python train.py --hidden_size=512 --intermediate_size=704 --positions="rope" --bias="none" --tie_word_embeddings=false --init="uniform" --init_std_down=0.00367 --decay_fraction=0.612 --max_seq_len=1024 --train_tokens=902500000
Each number is 200 + 20 x the weight over its row's rms, rounded and kept within 0 to 999. Layers, rows and columns count from 0. The size before them is the row's rms in percent of the matrix's.

# q: layer 7 attention query, 512x512, rms 0.0472, rows 116-151, columns 416-447
# k: layer 7 attention key, 512x512, rms 0.0477, rows 116-151, columns 416-447
# v: layer 7 attention value, 512x512, rms 0.0576, rows 64-127, columns 416-447
# o: layer 7 attention output (transposed), 512x512, rms 0.0485, rows 64-127, columns 416-447
q116,088,183,218,203,229,197,249,209,183,191,186,200,219,217,225,221,224,193,179,198,195,219,201,229,189,189,212,203,187,196,196,187,177
k116,086,200,190,202,202,226,204,207,189,238,190,195,214,176,191,189,196,221,172,169,209,176,186,181,174,218,172,228,225,198,224,212,211
q117,083,197,199,222,180,212,221,187,175,181,197,187,209,200,192,203,172,168,232,198,226,219,190,205,191,215,182,185,228,207,187,206,185
k117,085,195,187,189,227,226,161,182,187,196,175,173,215,222,235,178,187,212,223,197,172,233,199,231,223,216,213,190,170,179,209,198,201
q118,085,225,205,163,235,193,225,201,240,204,225,207,190,216,199,185,233,194,191,177,232,197,166,174,188,196,209,204,198,221,182,223,196
k118,087,207,217,186,207,222,227,201,220,194,215,255,194,198,190,186,204,171,187,219,176,182,174,168,232,206,195,170,186,201,192,196,211
q119,085,183,229,182,196,201,201,196,264,184,193,206,181,184,185,203,210,242,198,186,194,202,186,212,197,210,218,193,213,219,174,193,213
k119,088,211,206,192,225,181,213,186,217,194,225,197,221,251,235,219,216,196,220,184,210,192,227,225,200,209,188,194,173,207,192,168,225
q120,096,217,179,200,184,220,211,192,205,207,205,229,200,238,201,217,178,205,191,212,229,181,205,229,188,178,195,211,240,180,185,219,214
k120,089,222,178,214,160,189,187,213,218,251,177,198,190,172,180,196,208,183,201,198,173,193,203,234,238,174,225,224,222,228,231,227,201
q121,087,179,187,199,205,195,200,206,192,191,225,257,226,251,188,172,173,204,172,226,217,194,219,177,185,221,199,233,207,178,196,241,197
k121,087,197,205,186,196,225,185,191,200,198,195,183,184,219,203,205,221,202,198,230,190,209,178,192,196,195,199,204,168,197,161,186,220
q122,087,215,180,220,202,218,211,199,183,170,194,194,195,188,220,163,180,219,178,227,203,219,205,185,193,214,193,211,202,213,182,177,216
k122,089,148,211,195,226,183,231,194,206,195,215,217,166,221,199,194,225,249,233,195,211,237,152,231,186,174,244,204,192,183,221,209,218
q123,087,194,211,189,183,159,202,225,218,223,176,191,163,184,198,224,194,196,218,210,174,215,186,186,184,225,166,210,193,212,183,179,194
k123,085,225,204,198,171,240,221,215,204,190,206,204,183,223,167,185,196,198,193,214,189,185,208,167,186,207,247,196,195,242,208,167,199
q124,088,162,208,199,210,212,215,214,196,188,196,187,192,213,200,185,210,210,230,174,209,221,194,181,262,219,185,146,206,202,196,202,191
k124,087,179,184,156,219,151,187,208,244,206,222,180,168,162,215,215,165,159,199,188,184,209,185,178,187,191,201,203,196,211,196,183,221
q125,089,170,230,195,152,211,186,245,198,189,193,199,203,219,176,184,199,221,191,198,186,255,192,189,178,207,200,198,177,202,168,195,178
k125,088,199,195,221,207,166,162,228,188,179,224,206,228,190,186,244,188,213,226,208,198,174,182,178,181,202,189,190,184,218,200,219,211
q126,091,196,207,185,235,200,199,196,208,191,173,159,197,176,220,188,213,204,215,221,218,204,199,174,208,199,166,182,219,210,170,202,178
k126,083,220,210,200,242,199,230,180,198,204,191,218,176,215,210,176,183,200,209,188,214,203,199,198,201,192,232,235,184,197,206,173,184
q127,086,177,213,209,165,215,206,200,183,236,193,199,215,238,202,220,191,207,192,203,182,198,180,187,189,181,215,225,195,187,189,210,199
k127,082,200,207,213,186,179,225,190,183,199,189,194,208,206,197,185,222,174,171,204,160,209,221,183,208,142,167,164,185,228,226,259,194
v64,101,188,220,194,187,214,204,201,210,213,180,233,224,226,190,240,205,214,143,206,213,185,205,212,154,211,152,197,237,186,218,224,203
o64,106,166,218,224,174,179,208,180,202,212,182,226,226,210,199,243,179,230,187,186,215,206,232,197,182,208,182,225,214,205,216,205,221
v65,095,184,201,200,203,181,192,213,205,204,208,227,189,215,185,185,206,218,231,204,191,188,171,184,248,212,190,212,205,182,177,207,225
o65,101,193,188,233,196,202,215,209,200,208,225,201,187,163,201,168,203,176,218,199,214,214,214,197,244,190,180,167,208,176,180,222,189
v66,102,184,177,200,194,188,222,191,187,233,162,199,182,177,229,156,198,205,215,199,207,189,180,180,188,247,232,195,193,205,215,220,213
o66,106,196,197,181,204,188,208,184,191,186,186,219,188,207,172,175,204,227,179,176,178,176,187,198,168,228,205,225,194,193,198,237,222
v67,095,175,192,179,199,203,188,191,196,211,208,200,202,209,193,182,211,197,182,215,210,184,216,182,206,186,166,188,210,221,168,223,185
o67,098,151,194,192,182,174,188,211,207,214,159,225,195,229,198,172,183,174,202,207,171,222,189,182,191,186,221,191,221,194,232,199,188
v68,095,204,208,196,170,215,204,190,176,218,178,195,192,212,196,199,210,206,189,215,240,194,228,174,211,176,207,189,204,150,229,192,203
o68,100,212,187,179,176,190,195,184,191,244,174,200,213,200,188,228,181,190,178,215,212,206,224,176,192,188,177,180,198,206,186,201,196
v69,100,211,185,195,178,195,195,170,212,221,193,199,204,190,193,202,252,178,186,205,195,192,192,202,184,204,186,205,207,170,213,180,202
o69,105,207,218,222,206,207,207,190,192,184,191,195,222,209,162,194,209,180,215,179,200,214,208,161,191,183,202,189,174,212,181,150,234
v70,099,187,241,166,197,162,223,221,215,215,168,213,206,199,188,225,196,210,203,187,221,201,213,194,209,188,207,149,158,198,198,221,180
o70,104,172,211,170,203,162,198,215,239,232,190,203,191,202,209,208,191,201,165,218,174,235,189,202,204,224,189,218,194,188,215,212,187
v71,099,222,221,205,200,242,204,192,182,212,200,211,192,217,186,166,199,219,206,215,209,175,195,198,197,197,195,187,224,172,182,204,186
o71,105,188,239,202,249,213,174,177,237,173,195,229,212,219,204,172,218,203,201,194,207,200,203,181,218,199,189,202,217,168,158,179,224
v72,100,204,207,219,196,184,220,177,228,188,219,210,190,204,221,229,180,195,200,200,233,176,186,230,197,181,172,195,176,195,148,166,183
o72,103,195,192,202,233,222,246,190,190,236,186,196,133,236,209,238,236,183,162,196,222,172,199,197,217,209,186,179,179,125,188,165,170
v73,092,227,234,212,192,248,259,170,205,198,177,204,212,191,221,218,231,193,213,221,185,191,206,227,210,219,191,172,177,186,191,192,183
o73,101,197,194,204,190,198,199,196,171,194,218,202,240,218,206,196,210,182,185,189,220,203,194,175,244,223,217,174,201,194,199,208,226
v74,095,176,205,216,185,202,233,185,207,223,207,194,176,233,196,221,152,171,194,217,193,203,214,189,223,219,187,206,200,191,201,188,185
o74,103,170,208,186,237,217,181,194,195,186,212,181,196,227,216,163,180,160,192,251,203,223,222,207,189,222,217,190,194,214,230,166,175
v75,098,169,191,205,212,227,201,180,197,201,187,193,169,153,193,193,161,200,214,190,180,199,188,179,191,195,204,190,179,181,190,174,218
o75,105,181,212,216,195,200,201,192,171,214,196,224,184,158,174,215,166,199,186,177,166,221,180,189,213,183,205,184,200,193,184,189,217
v76,101,200,181,215,169,191,192,209,195,198,178,205,209,207,204,174,194,196,206,207,212,170,256,202,191,167,198,231,222,203,227,177,199
o76,104,168,174,201,175,175,192,215,195,186,184,194,200,215,203,152,199,186,164,209,193,193,217,187,190,182,221,181,226,221,212,200,225
v77,099,207,204,210,212,189,244,232,174,210,212,189,174,205,201,245,207,216,176,194,167,231,199,200,200,181,153,197,173,187,197,190,172
o77,106,208,230,198,213,192,207,193,201,196,200,197,192,183,209,182,184,183,203,196,201,183,185,166,198,230,160,194,191,222,185,200,172
v78,098,188,198,211,235,191,219,167,156,213,204,206,178,221,188,164,177,192,205,211,170,228,251,230,176,186,222,220,245,215,207,186,212
o78,103,171,208,233,199,156,169,176,139,209,184,190,219,209,211,198,196,181,190,239,191,247,234,229,164,194,221,222,222,197,232,183,200
v79,095,198,184,214,220,217,225,198,196,161,180,218,202,196,217,165,169,221,217,216,187,187,223,207,211,222,202,193,195,189,197,200,184
o79,100,190,207,196,212,168,202,181,205,211,205,194,209,219,192,192,213,222,174,195,209,180,191,159,196,197,202,193,195,163,220,184,187
v80,101,182,204,155,180,185,188,221,196,191,202,223,236,202,193,239,211,187,204,198,192,206,199,217,206,201,195,186,182,202,182,194,195
o80,104,199,209,196,209,180,206,203,193,185,205,224,223,211,194,232,239,200,213,222,192,183,193,180,190,236,191,193,174,182,188,201,191
v81,104,222,244,252,184,188,210,195,181,194,248,232,194,198,192,180,216,183,187,199,190,169,171,201,187,223,147,242,204,194,184,188,169
o81,109,189,237,237,186,184,206,204,212,190,216,202,186,185,195,198,190,212,258,203,197,175,182,195,240,196,182,230,202,216,197,202,193
v82,093,224,189,210,198,204,209,176,200,200,201,217,248,177,178,179,207,206,185,197,224,217,190,201,188,199,165,191,200,218,196,227,221
o82,101,228,207,215,186,193,182,149,200,187,182,195,201,194,216,164,183,185,201,226,208,211,216,205,185,195,216,203,195,201,200,228,190
v83,106,214,218,199,199,203,173,236,187,155,194,185,209,172,228,210,206,269,205,166,200,207,199,178,197,210,207,194,209,203,176,188,178
o83,111,187,206,194,185,188,186,224,231,155,206,160,207,176,204,183,188,238,172,186,235,230,187,181,210,202,257,174,206,169,195,180,190
v84,094,192,192,145,220,208,179,213,246,152,189,185,211,198,170,202,217,222,223,242,200,197,171,166,200,210,213,187,178,172,215,181,204
o84,103,205,194,162,224,202,162,218,192,174,214,209,230,164,220,191,176,183,181,198,225,168,154,203,182,203,221,196,187,162,199,218,194
v85,096,202,204,214,193,200,219,203,184,237,181,164,205,223,195,206,243,205,179,172,185,187,200,193,178,209,220,241,191,211,203,182,231
o85,104,208,195,201,212,219,213,207,186,219,180,191,204,219,180,205,212,220,168,190,196,225,178,215,211,211,228,210,208,189,195,197,203
v86,096,187,222,196,211,179,212,214,226,205,210,196,184,216,183,187,224,235,175,234,203,177,226,237,215,171,179,237,204,183,196,200,222
o86,100,176,166,185,230,185,208,231,235,199,195,180,208,210,213,194,203,225,185,224,234,179,197,203,234,177,197,215,242,199,218,212,198
v87,093,186,248,179,198,217,198,201,243,235,232,226,210,199,229,197,233,162,171,219,195,216,142,176,212,187,210,214,224,188,219,180,190
o87,100,184,224,198,172,220,146,214,236,209,219,216,237,187,215,181,196,174,227,212,203,258,157,209,192,228,194,176,202,206,168,177,171
v88,096,185,195,178,184,193,195,178,202,208,162,217,205,206,199,216,172,154,175,212,202,188,222,200,193,181,192,201,202,229,166,211,196
o88,102,210,213,156,198,196,191,188,220,193,167,190,216,227,180,190,209,150,240,227,180,174,214,211,179,186,194,223,201,219,160,205,175
v89,104,174,183,177,227,224,193,216,164,223,221,186,160,182,185,198,173,170,228,218,197,204,202,218,205,167,216,224,208,179,212,217,195
o89,107,143,184,198,230,240,216,204,221,206,181,204,167,175,188,202,174,175,208,217,189,188,233,197,193,200,175,205,187,184,186,213,210
v90,096,186,171,247,182,182,221,143,191,175,238,196,226,213,181,220,234,184,222,220,204,197,180,226,180,195,194,194,195,233,203,211,193
o90,102,225,196,209,183,177,213,208,193,198,210,183,224,193,202,202,223,197,235,216,216,198,191,197,197,202,177,170,210,229,205,209,195
v91,104,215,180,159,238,183,172,218,226,213,206,192,181,188,225,223,168,206,189,194,203,152,183,217,227,207,218,173,141,178,219,164,198
o91,108,219,180,184,192,198,206,230,208,215,202,164,184,210,227,238,200,194,197,203,203,176,189,192,229,223,205,176,184,180,195,200,198
v92,095,237,184,215,206,209,206,184,231,181,202,221,215,192,187,199,187,196,171,196,198,194,213,173,180,209,195,200,233,183,212,201,183
o92,102,213,178,221,201,209,199,180,185,186,202,195,231,218,207,177,215,193,196,204,175,183,257,181,176,198,222,193,191,201,195,188,223
v93,096,181,217,157,200,228,196,208,220,195,214,188,191,162,205,215,220,213,227,186,152,216,194,207,186,213,172,206,184,199,193,213,188
o93,102,163,197,188,192,185,203,168,219,197,223,196,209,190,198,158,233,191,181,205,206,246,188,231,162,211,166,215,202,199,167,214,182
v94,098,207,186,203,197,195,204,227,215,200,254,172,202,171,226,237,204,211,180,191,216,191,225,215,199,199,191,176,218,206,184,198,178
o94,104,207,185,202,195,197,212,226,223,169,222,185,192,180,224,221,176,187,177,194,228,203,217,194,212,185,204,218,167,207,186,180,183
v95,101,228,224,197,187,221,175,219,184,203,226,236,176,214,174,225,230,205,207,193,218,182,214,203,187,187,172,205,224,184,193,225,201
o95,107,158,225,199,199,189,187,212,189,198,182,221,209,204,191,189,200,209,229,169,221,227,205,180,226,205,184,172,184,199,191,210,215
v96,096,227,201,190,193,206,216,202,194,146,180,202,205,187,208,170,214,228,157,177,237,246,207,225,208,168,180,205,197,240,182,183,214
o96,099,191,204,214,198,203,209,168,190,174,201,183,223,223,208,181,210,201,181,179,203,223,223,231,221,188,178,204,178,214,214,189,197
v97,096,200,195,203,191,181,173,204,152,191,184,158,211,204,203,208,160,198,209,216,211,151,186,185,203,212,206,188,220,195,209,214,186
o97,105,188,190,234,202,168,183,222,200,180,213,214,189,205,176,161,172,190,214,197,174,184,172,217,198,175,191,179,179,214,196,196,207
v98,096,230,218,207,196,199,172,191,208,213,175,208,211,147,228,210,191,198,221,209,195,217,209,171,210,189,231,202,190,215,192,198,218
o98,102,217,170,182,208,188,174,207,188,219,184,209,195,206,212,213,190,194,182,193,188,229,191,200,234,157,198,227,209,237,208,226,218
v99,095,217,207,211,216,201,194,252,191,198,213,227,173,200,206,207,180,178,199,197,178,193,221,194,216,178,206,191,176,172,193,201,203
o99,100,189,207,219,229,200,180,243,207,202,202,187,215,214,152,216,165,174,238,239,193,207,199,173,215,227,195,216,187,227,198,258,204
v100,095,220,212,233,212,208,204,220,185,206,196,207,222,233,162,179,191,212,185,171,185,170,225,233,169,206,214,239,205,176,154,218,191
o100,103,174,218,260,191,200,233,215,196,211,217,199,212,215,204,192,247,207,193,195,232,208,194,203,196,216,202,216,216,189,163,219,213
v101,106,226,229,202,197,209,193,196,165,164,222,166,233,190,239,204,208,165,192,203,183,212,198,183,184,206,218,192,215,193,206,193,199
o101,111,217,234,191,204,211,199,227,189,168,205,179,184,188,231,192,203,163,188,161,177,173,198,225,190,227,224,210,238,167,194,194,209
v102,096,182,186,218,192,217,164,216,163,167,243,191,193,201,215,221,202,182,190,188,181,187,205,193,228,204,196,218,178,190,187,194,221
o102,105,182,185,201,225,206,187,186,181,196,215,195,211,197,216,196,219,195,208,200,189,204,212,179,178,186,199,196,227,232,165,191,191
v103,101,164,241,188,227,184,225,234,193,208,207,169,200,180,202,201,207,236,206,206,207,182,164,190,204,183,193,203,251,183,199,201,198
o103,107,259,224,207,237,193,199,221,209,203,236,215,156,196,224,194,186,215,186,208,190,195,195,183,173,196,165,236,207,215,197,198,172
v104,100,183,203,183,193,203,215,202,220,179,187,202,193,213,173,188,213,211,210,205,263,220,197,187,192,182,192,216,206,195,199,204,216
o104,103,212,197,204,164,201,229,228,246,195,170,198,193,225,155,167,263,178,214,174,227,186,179,182,178,214,168,195,188,218,196,178,204
v105,097,208,192,188,169,193,212,221,196,191,213,174,208,234,182,175,202,175,180,206,204,169,200,204,183,180,197,202,191,192,192,193,226
o105,103,161,198,196,211,209,188,201,228,199,204,182,171,212,159,172,209,199,194,208,250,214,195,196,208,183,176,186,204,182,153,181,166
v106,101,171,179,208,186,170,209,208,188,199,218,190,197,185,220,226,190,158,183,190,215,223,207,216,183,197,196,212,187,233,200,214,207
o106,106,197,230,222,175,159,208,178,191,228,225,184,171,205,186,227,224,176,243,212,209,198,195,223,199,214,171,221,172,219,222,186,213
v107,101,218,181,220,188,203,167,240,197,213,163,191,226,231,213,178,185,198,196,155,198,205,218,190,192,210,211,213,258,169,206,226,202
o107,107,231,162,206,205,167,213,196,227,169,174,183,237,237,184,195,188,184,228,192,223,205,221,224,204,206,203,211,209,196,185,194,203
v108,097,192,191,234,192,203,213,198,186,170,209,191,230,189,234,189,207,157,190,178,237,179,215,182,193,201,158,208,164,189,212,182,212
o108,102,213,180,181,217,221,211,195,164,205,200,199,195,225,231,211,194,221,187,207,170,198,197,176,211,164,179,192,210,194,181,190,234
v109,098,165,214,217,206,201,202,190,232,223,228,210,196,160,205,191,180,173,220,181,195,193,228,210,179,200,186,188,193,194,197,179,215
o109,105,190,200,224,212,211,183,173,221,229,207,214,171,183,208,174,169,160,187,209,166,180,197,201,192,200,185,206,207,182,192,197,197
v110,099,214,166,229,191,226,190,205,197,223,201,220,207,215,219,208,196,185,219,183,194,188,210,218,203,207,225,219,194,242,197,189,201
o110,105,189,194,235,169,205,203,192,198,207,182,208,215,191,232,181,198,186,226,210,207,214,256,174,165,205,193,200,209,209,170,192,187
v111,095,192,205,188,195,209,205,200,196,212,234,186,204,216,234,210,186,187,160,215,238,202,215,207,237,206,155,180,228,234,191,182,182
o111,100,200,222,199,199,189,211,172,175,225,221,198,186,196,195,206,202,200,181,214,206,200,223,203,232,200,197,196,218,236,188,204,196
v112,093,212,172,206,178,217,190,205,203,216,181,205,228,153,178,225,199,233,214,200,208,194,186,204,173,182,216,152,167,181,226,181,194
o112,102,175,191,199,168,198,179,237,158,239,209,228,239,162,167,227,214,222,196,197,188,164,226,230,191,201,229,172,150,219,225,200,199
v113,101,194,196,173,235,177,179,223,186,198,211,182,194,191,185,239,190,227,203,181,206,203,175,181,191,193,186,215,216,239,200,223,202
o113,108,217,203,235,211,211,208,185,208,213,206,226,234,215,195,175,213,255,172,196,208,199,212,178,183,188,229,222,168,223,186,208,186
v114,097,193,223,162,213,216,183,183,237,166,213,213,247,220,177,198,204,216,199,207,208,183,170,183,190,193,184,185,206,215,188,209,187
o114,101,202,223,147,222,202,193,198,190,215,244,191,228,211,178,177,227,216,240,223,217,228,216,223,191,164,213,169,218,214,222,218,188
v115,090,221,186,223,214,206,206,191,183,189,204,195,172,224,216,197,241,197,227,154,194,184,205,197,191,187,211,200,195,204,227,190,218
o115,098,263,196,209,201,212,219,191,201,220,209,214,195,204,182,202,211,225,194,189,226,185,206,215,180,183,203,189,231,202,188,205,192
v116,103,181,221,223,157,198,202,235,222,218,198,230,166,205,170,195,212,216,192,164,192,191,235,190,221,184,201,227,153,200,209,238,168
o116,108,185,227,229,163,188,167,227,199,225,236,225,175,223,206,214,237,247,209,201,172,180,195,172,222,209,182,226,183,225,191,216,174
v117,100,170,189,209,188,182,224,233,187,206,197,189,201,239,175,218,223,198,197,166,209,186,239,196,206,198,230,207,211,188,203,210,206
o117,106,179,226,198,193,194,216,193,199,211,185,184,208,220,181,219,201,211,208,208,203,197,221,200,195,202,214,195,195,207,211,189,209
v118,097,196,176,189,203,213,189,200,197,217,192,215,221,178,177,224,197,170,182,167,189,222,189,186,189,170,184,194,206,184,202,210,209
o118,105,224,212,213,186,192,203,183,194,179,217,224,248,160,187,227,197,212,208,186,204,199,200,196,213,203,151,219,185,203,193,183,212
v119,097,176,218,180,196,181,198,144,184,221,198,186,200,227,195,172,193,202,185,214,204,195,206,181,171,188,208,212,177,159,229,178,200
o119,103,229,207,178,208,211,190,148,178,222,207,179,203,232,195,191,190,233,199,197,205,159,217,205,191,194,183,186,170,185,188,183,194
v120,094,199,176,228,188,189,215,195,176,213,189,181,170,213,166,156,225,206,185,209,177,168,190,176,201,184,213,178,186,217,200,196,200
o120,101,210,227,206,188,177,180,207,227,186,214,209,181,209,202,182,233,224,187,193,210,177,221,172,214,215,228,240,236,210,210,224,222
v121,097,201,193,219,183,184,189,186,199,207,209,173,218,255,234,210,197,186,203,188,193,189,205,203,200,198,198,207,210,201,226,188,196
o121,103,194,197,192,166,222,195,195,219,197,210,186,254,222,198,200,208,182,210,207,205,191,160,219,182,191,207,171,225,186,208,218,209
v122,094,230,240,193,206,191,233,191,220,203,193,261,204,174,176,211,226,205,191,203,224,218,197,215,229,230,153,200,213,213,203,208,190
o122,099,213,223,190,192,217,225,179,184,182,224,213,200,193,187,232,216,183,214,221,178,195,189,250,239,229,187,211,235,226,206,214,183
v123,104,193,187,178,242,217,227,191,221,191,189,224,171,190,199,189,184,195,192,166,211,183,179,209,191,193,178,175,207,201,205,196,200
o123,109,223,207,199,231,179,226,205,217,195,197,192,202,202,204,191,182,179,218,214,193,168,169,209,185,188,216,190,193,208,224,185,201
v124,103,209,176,224,190,181,179,173,186,173,203,187,185,179,212,238,201,210,214,214,188,204,210,198,189,204,207,176,207,206,186,183,182
o124,107,206,163,188,185,202,209,216,200,194,207,190,175,175,186,185,209,185,230,212,220,211,206,206,179,179,174,215,188,174,179,209,178
v125,104,173,206,181,198,171,236,207,211,192,202,197,201,235,172,240,175,207,196,198,198,227,226,189,200,199,189,198,207,176,216,191,196
o125,109,233,191,185,202,162,176,193,223,191,206,236,212,221,164,241,198,218,168,204,183,174,211,202,182,170,190,206,205,193,210,198,224
v126,097,219,186,203,199,212,201,188,208,207,205,186,219,190,200,233,210,198,196,213,183,212,224,227,194,242,186,234,198,185,224,164,183
o126,100,198,206,198,210,232,164,179,170,189,198,210,240,202,194,240,192,193,208,193,188,196,213,197,188,209,202,202,219,228,187,156,210
v127,100,179,201,232,215,193,217,209,192,216,217,241,181,176,203,192,220,169,195,205,199,178,197,202,192,174,208,220,197,167,172,171,201
o127,104,157,231,197,227,195,206,195,202,214,191,206,187,224,216,234,195,217,186,211,173,200,170,197,199,167,188,185,222,189,178,165,193
q128,072,216,196,205,191,244,225,197,201,187,195,191,226,220,175,190,216,183,204,212,173,214,189,154,197,220,198,213,225,181,208,209,216
k128,076,207,212,178,180,190,186,219,179,170,187,184,178,214,149,223,201,226,154,206,215,214,201,223,196,198,221,197,167,203,187,188,228
q129,064,199,153,250,173,228,198,199,201,174,134,162,187,226,213,216,163,159,194,206,213,222,164,185,165,224,198,197,201,192,198,175,163
k129,068,207,218,197,204,201,202,168,190,203,200,199,214,195,179,200,227,234,177,215,159,217,228,173,188,187,208,203,197,199,215,251,200
q130,059,202,159,216,184,189,200,222,216,206,185,216,196,209,182,179,210,181,187,225,207,190,156,205,212,223,179,203,186,181,156,206,232
k130,069,212,250,229,186,204,217,197,201,196,201,214,199,208,204,211,185,179,213,227,194,193,236,253,189,199,199,197,216,194,219,187,147
q131,075,215,203,191,204,179,190,219,216,197,206,202,163,188,211,232,181,206,202,198,203,225,233,219,221,182,192,171,205,222,226,207,191
k131,068,175,190,184,202,189,218,184,201,245,207,204,198,211,210,177,184,185,228,230,209,166,166,175,180,205,191,225,203,209,144,155,190
q132,075,212,205,204,191,224,197,206,223,209,193,228,232,228,191,177,245,224,183,204,204,195,201,196,183,236,197,231,209,177,203,191,220
k132,076,215,173,204,199,179,185,209,178,202,215,170,195,205,239,175,141,186,213,171,191,201,219,253,168,189,208,205,206,207,210,219,149
q133,065,208,218,201,202,201,193,200,210,210,207,203,194,220,185,235,194,209,210,231,179,211,170,180,183,208,187,191,193,191,181,204,188
k133,073,177,217,202,200,208,212,185,185,215,193,200,227,195,203,177,193,165,212,183,182,192,187,221,176,186,191,174,195,210,209,178,165
q134,074,240,163,167,216,223,211,217,194,178,223,203,203,199,176,185,190,205,198,170,190,254,188,205,218,189,181,219,208,219,211,231,202
k134,076,207,198,181,182,142,184,200,206,227,197,231,194,215,194,208,184,179,209,186,213,231,220,169,190,174,226,176,215,207,194,191,207
q135,076,201,191,211,230,214,175,205,182,186,204,201,218,222,200,202,211,209,182,179,187,211,207,186,214,195,200,211,220,182,190,200,245
k135,073,197,191,201,180,168,204,206,207,220,216,228,184,205,208,171,170,180,212,185,193,210,193,206,203,234,179,211,185,203,224,199,180
q136,074,195,215,188,203,207,209,171,235,187,183,221,215,218,200,182,228,207,218,187,222,176,195,177,198,202,243,196,218,188,214,201,236
k136,076,212,191,201,209,227,186,199,162,161,209,174,180,199,212,190,188,225,196,205,205,182,197,241,203,207,153,203,201,208,215,188,178
q137,070,187,185,207,174,205,202,230,212,228,143,218,175,216,241,180,210,219,219,219,196,188,207,229,176,212,229,198,204,176,195,189,183
k137,068,189,200,203,208,226,230,174,199,162,214,190,223,225,185,242,219,221,186,215,226,188,212,175,227,186,178,175,209,215,186,179,177
q138,085,216,208,199,230,160,198,205,210,189,200,197,204,230,173,182,202,205,184,211,198,187,206,222,220,211,180,213,219,192,209,236,189
k138,078,166,212,208,204,245,187,203,196,195,205,212,215,166,203,195,225,210,183,210,213,225,203,195,201,200,194,197,172,179,170,220,207
q139,084,185,220,171,190,189,186,221,220,183,211,174,190,194,210,220,179,197,249,204,198,193,196,177,198,194,222,168,169,173,204,206,222
k139,092,214,193,184,200,199,198,204,217,199,209,214,201,225,204,226,191,196,164,154,166,211,223,193,195,203,210,208,209,202,191,191,216
q140,078,214,220,184,219,157,195,186,184,216,195,208,187,202,195,213,194,164,182,195,195,236,234,190,182,205,217,167,194,200,201,203,173
k140,077,246,193,179,193,200,205,245,206,208,183,184,147,164,202,173,177,200,165,209,194,183,184,209,213,197,209,227,196,221,221,217,177
q141,075,161,223,195,182,183,199,173,199,178,191,190,217,203,231,224,221,186,213,180,214,202,204,185,219,165,217,182,252,207,213,194,207
k141,083,214,173,212,199,237,185,193,212,191,192,206,198,214,214,187,172,243,208,207,208,194,186,219,214,206,166,215,162,197,208,182,200
q142,078,191,174,221,196,237,215,192,224,181,184,223,213,202,218,188,188,218,186,189,198,253,211,164,238,190,197,186,211,187,192,199,176
k142,088,193,190,187,206,232,213,202,176,179,214,183,173,194,217,201,198,228,198,181,212,164,161,211,217,175,220,163,214,175,179,208,201
q143,076,199,185,215,181,207,171,168,186,199,181,197,188,186,237,208,195,196,201,215,191,195,184,208,163,212,249,175,186,227,193,213,224
k143,072,199,229,230,190,203,217,203,217,265,187,189,210,208,198,236,217,166,227,202,212,193,187,187,201,188,209,189,235,239,187,175,200
q144,086,211,195,195,214,176,207,195,202,219,216,212,205,192,183,202,229,181,191,214,186,211,189,191,249,204,157,202,221,184,231,190,179
k144,083,194,202,189,184,205,164,191,203,205,212,214,206,192,183,157,183,197,185,209,170,235,245,193,185,211,193,215,189,198,207,195,180
q145,078,212,160,202,187,237,213,218,199,192,204,175,162,189,224,186,197,211,188,201,206,213,198,214,228,174,210,192,189,169,211,210,219
k145,078,197,202,208,198,214,184,218,231,200,222,197,185,186,184,197,204,217,200,167,216,202,206,201,218,201,183,214,204,210,205,209,171
q146,083,205,197,239,205,232,241,190,197,191,196,205,192,175,233,184,182,216,159,206,198,210,191,194,201,183,214,221,191,192,201,234,218
k146,072,177,160,193,184,216,183,212,207,197,214,211,194,207,206,150,183,183,221,197,183,228,223,209,184,202,207,207,214,160,194,222,241
q147,067,201,190,204,164,161,155,199,204,191,187,210,241,215,182,184,210,172,218,197,186,206,179,217,190,206,217,215,176,218,167,197,184
k147,076,216,215,188,213,183,239,203,221,242,207,182,224,214,212,197,187,177,182,201,187,214,195,170,231,191,200,246,242,224,165,188,185
q148,095,188,191,173,194,213,182,173,197,192,177,202,233,196,201,192,215,201,199,208,237,189,217,168,223,215,192,203,209,180,179,201,218
k148,087,211,192,202,190,202,228,257,186,217,182,167,179,195,201,235,199,254,169,225,200,180,210,215,179,183,190,211,204,203,196,180,207
q149,091,191,178,210,207,185,195,206,207,175,193,220,236,190,172,179,186,202,218,222,215,228,214,234,186,208,184,183,207,188,204,205,159
k149,098,232,175,152,203,203,199,202,207,147,196,216,209,160,175,252,218,213,188,202,246,179,193,205,219,190,159,195,173,169,198,195,194
q150,074,180,190,202,162,196,199,168,210,201,185,198,220,225,191,187,195,207,206,219,199,203,182,216,229,197,222,258,192,199,213,199,193
k150,094,198,171,210,197,208,183,243,217,188,236,230,203,167,184,159,222,190,160,179,150,209,203,201,208,204,206,198,184,153,208,191,186
q151,102,157,228,176,206,169,189,161,193,178,192,208,222,214,184,193,212,185,239,217,227,176,208,204,209,236,169,193,240,207,177,204,196
k151,097,222,220,182,232,180,193,203,201,242,193,227,233,195,171,185,221,162,193,202,194,240,176,183,202,215,201,221,213,220,179,191,192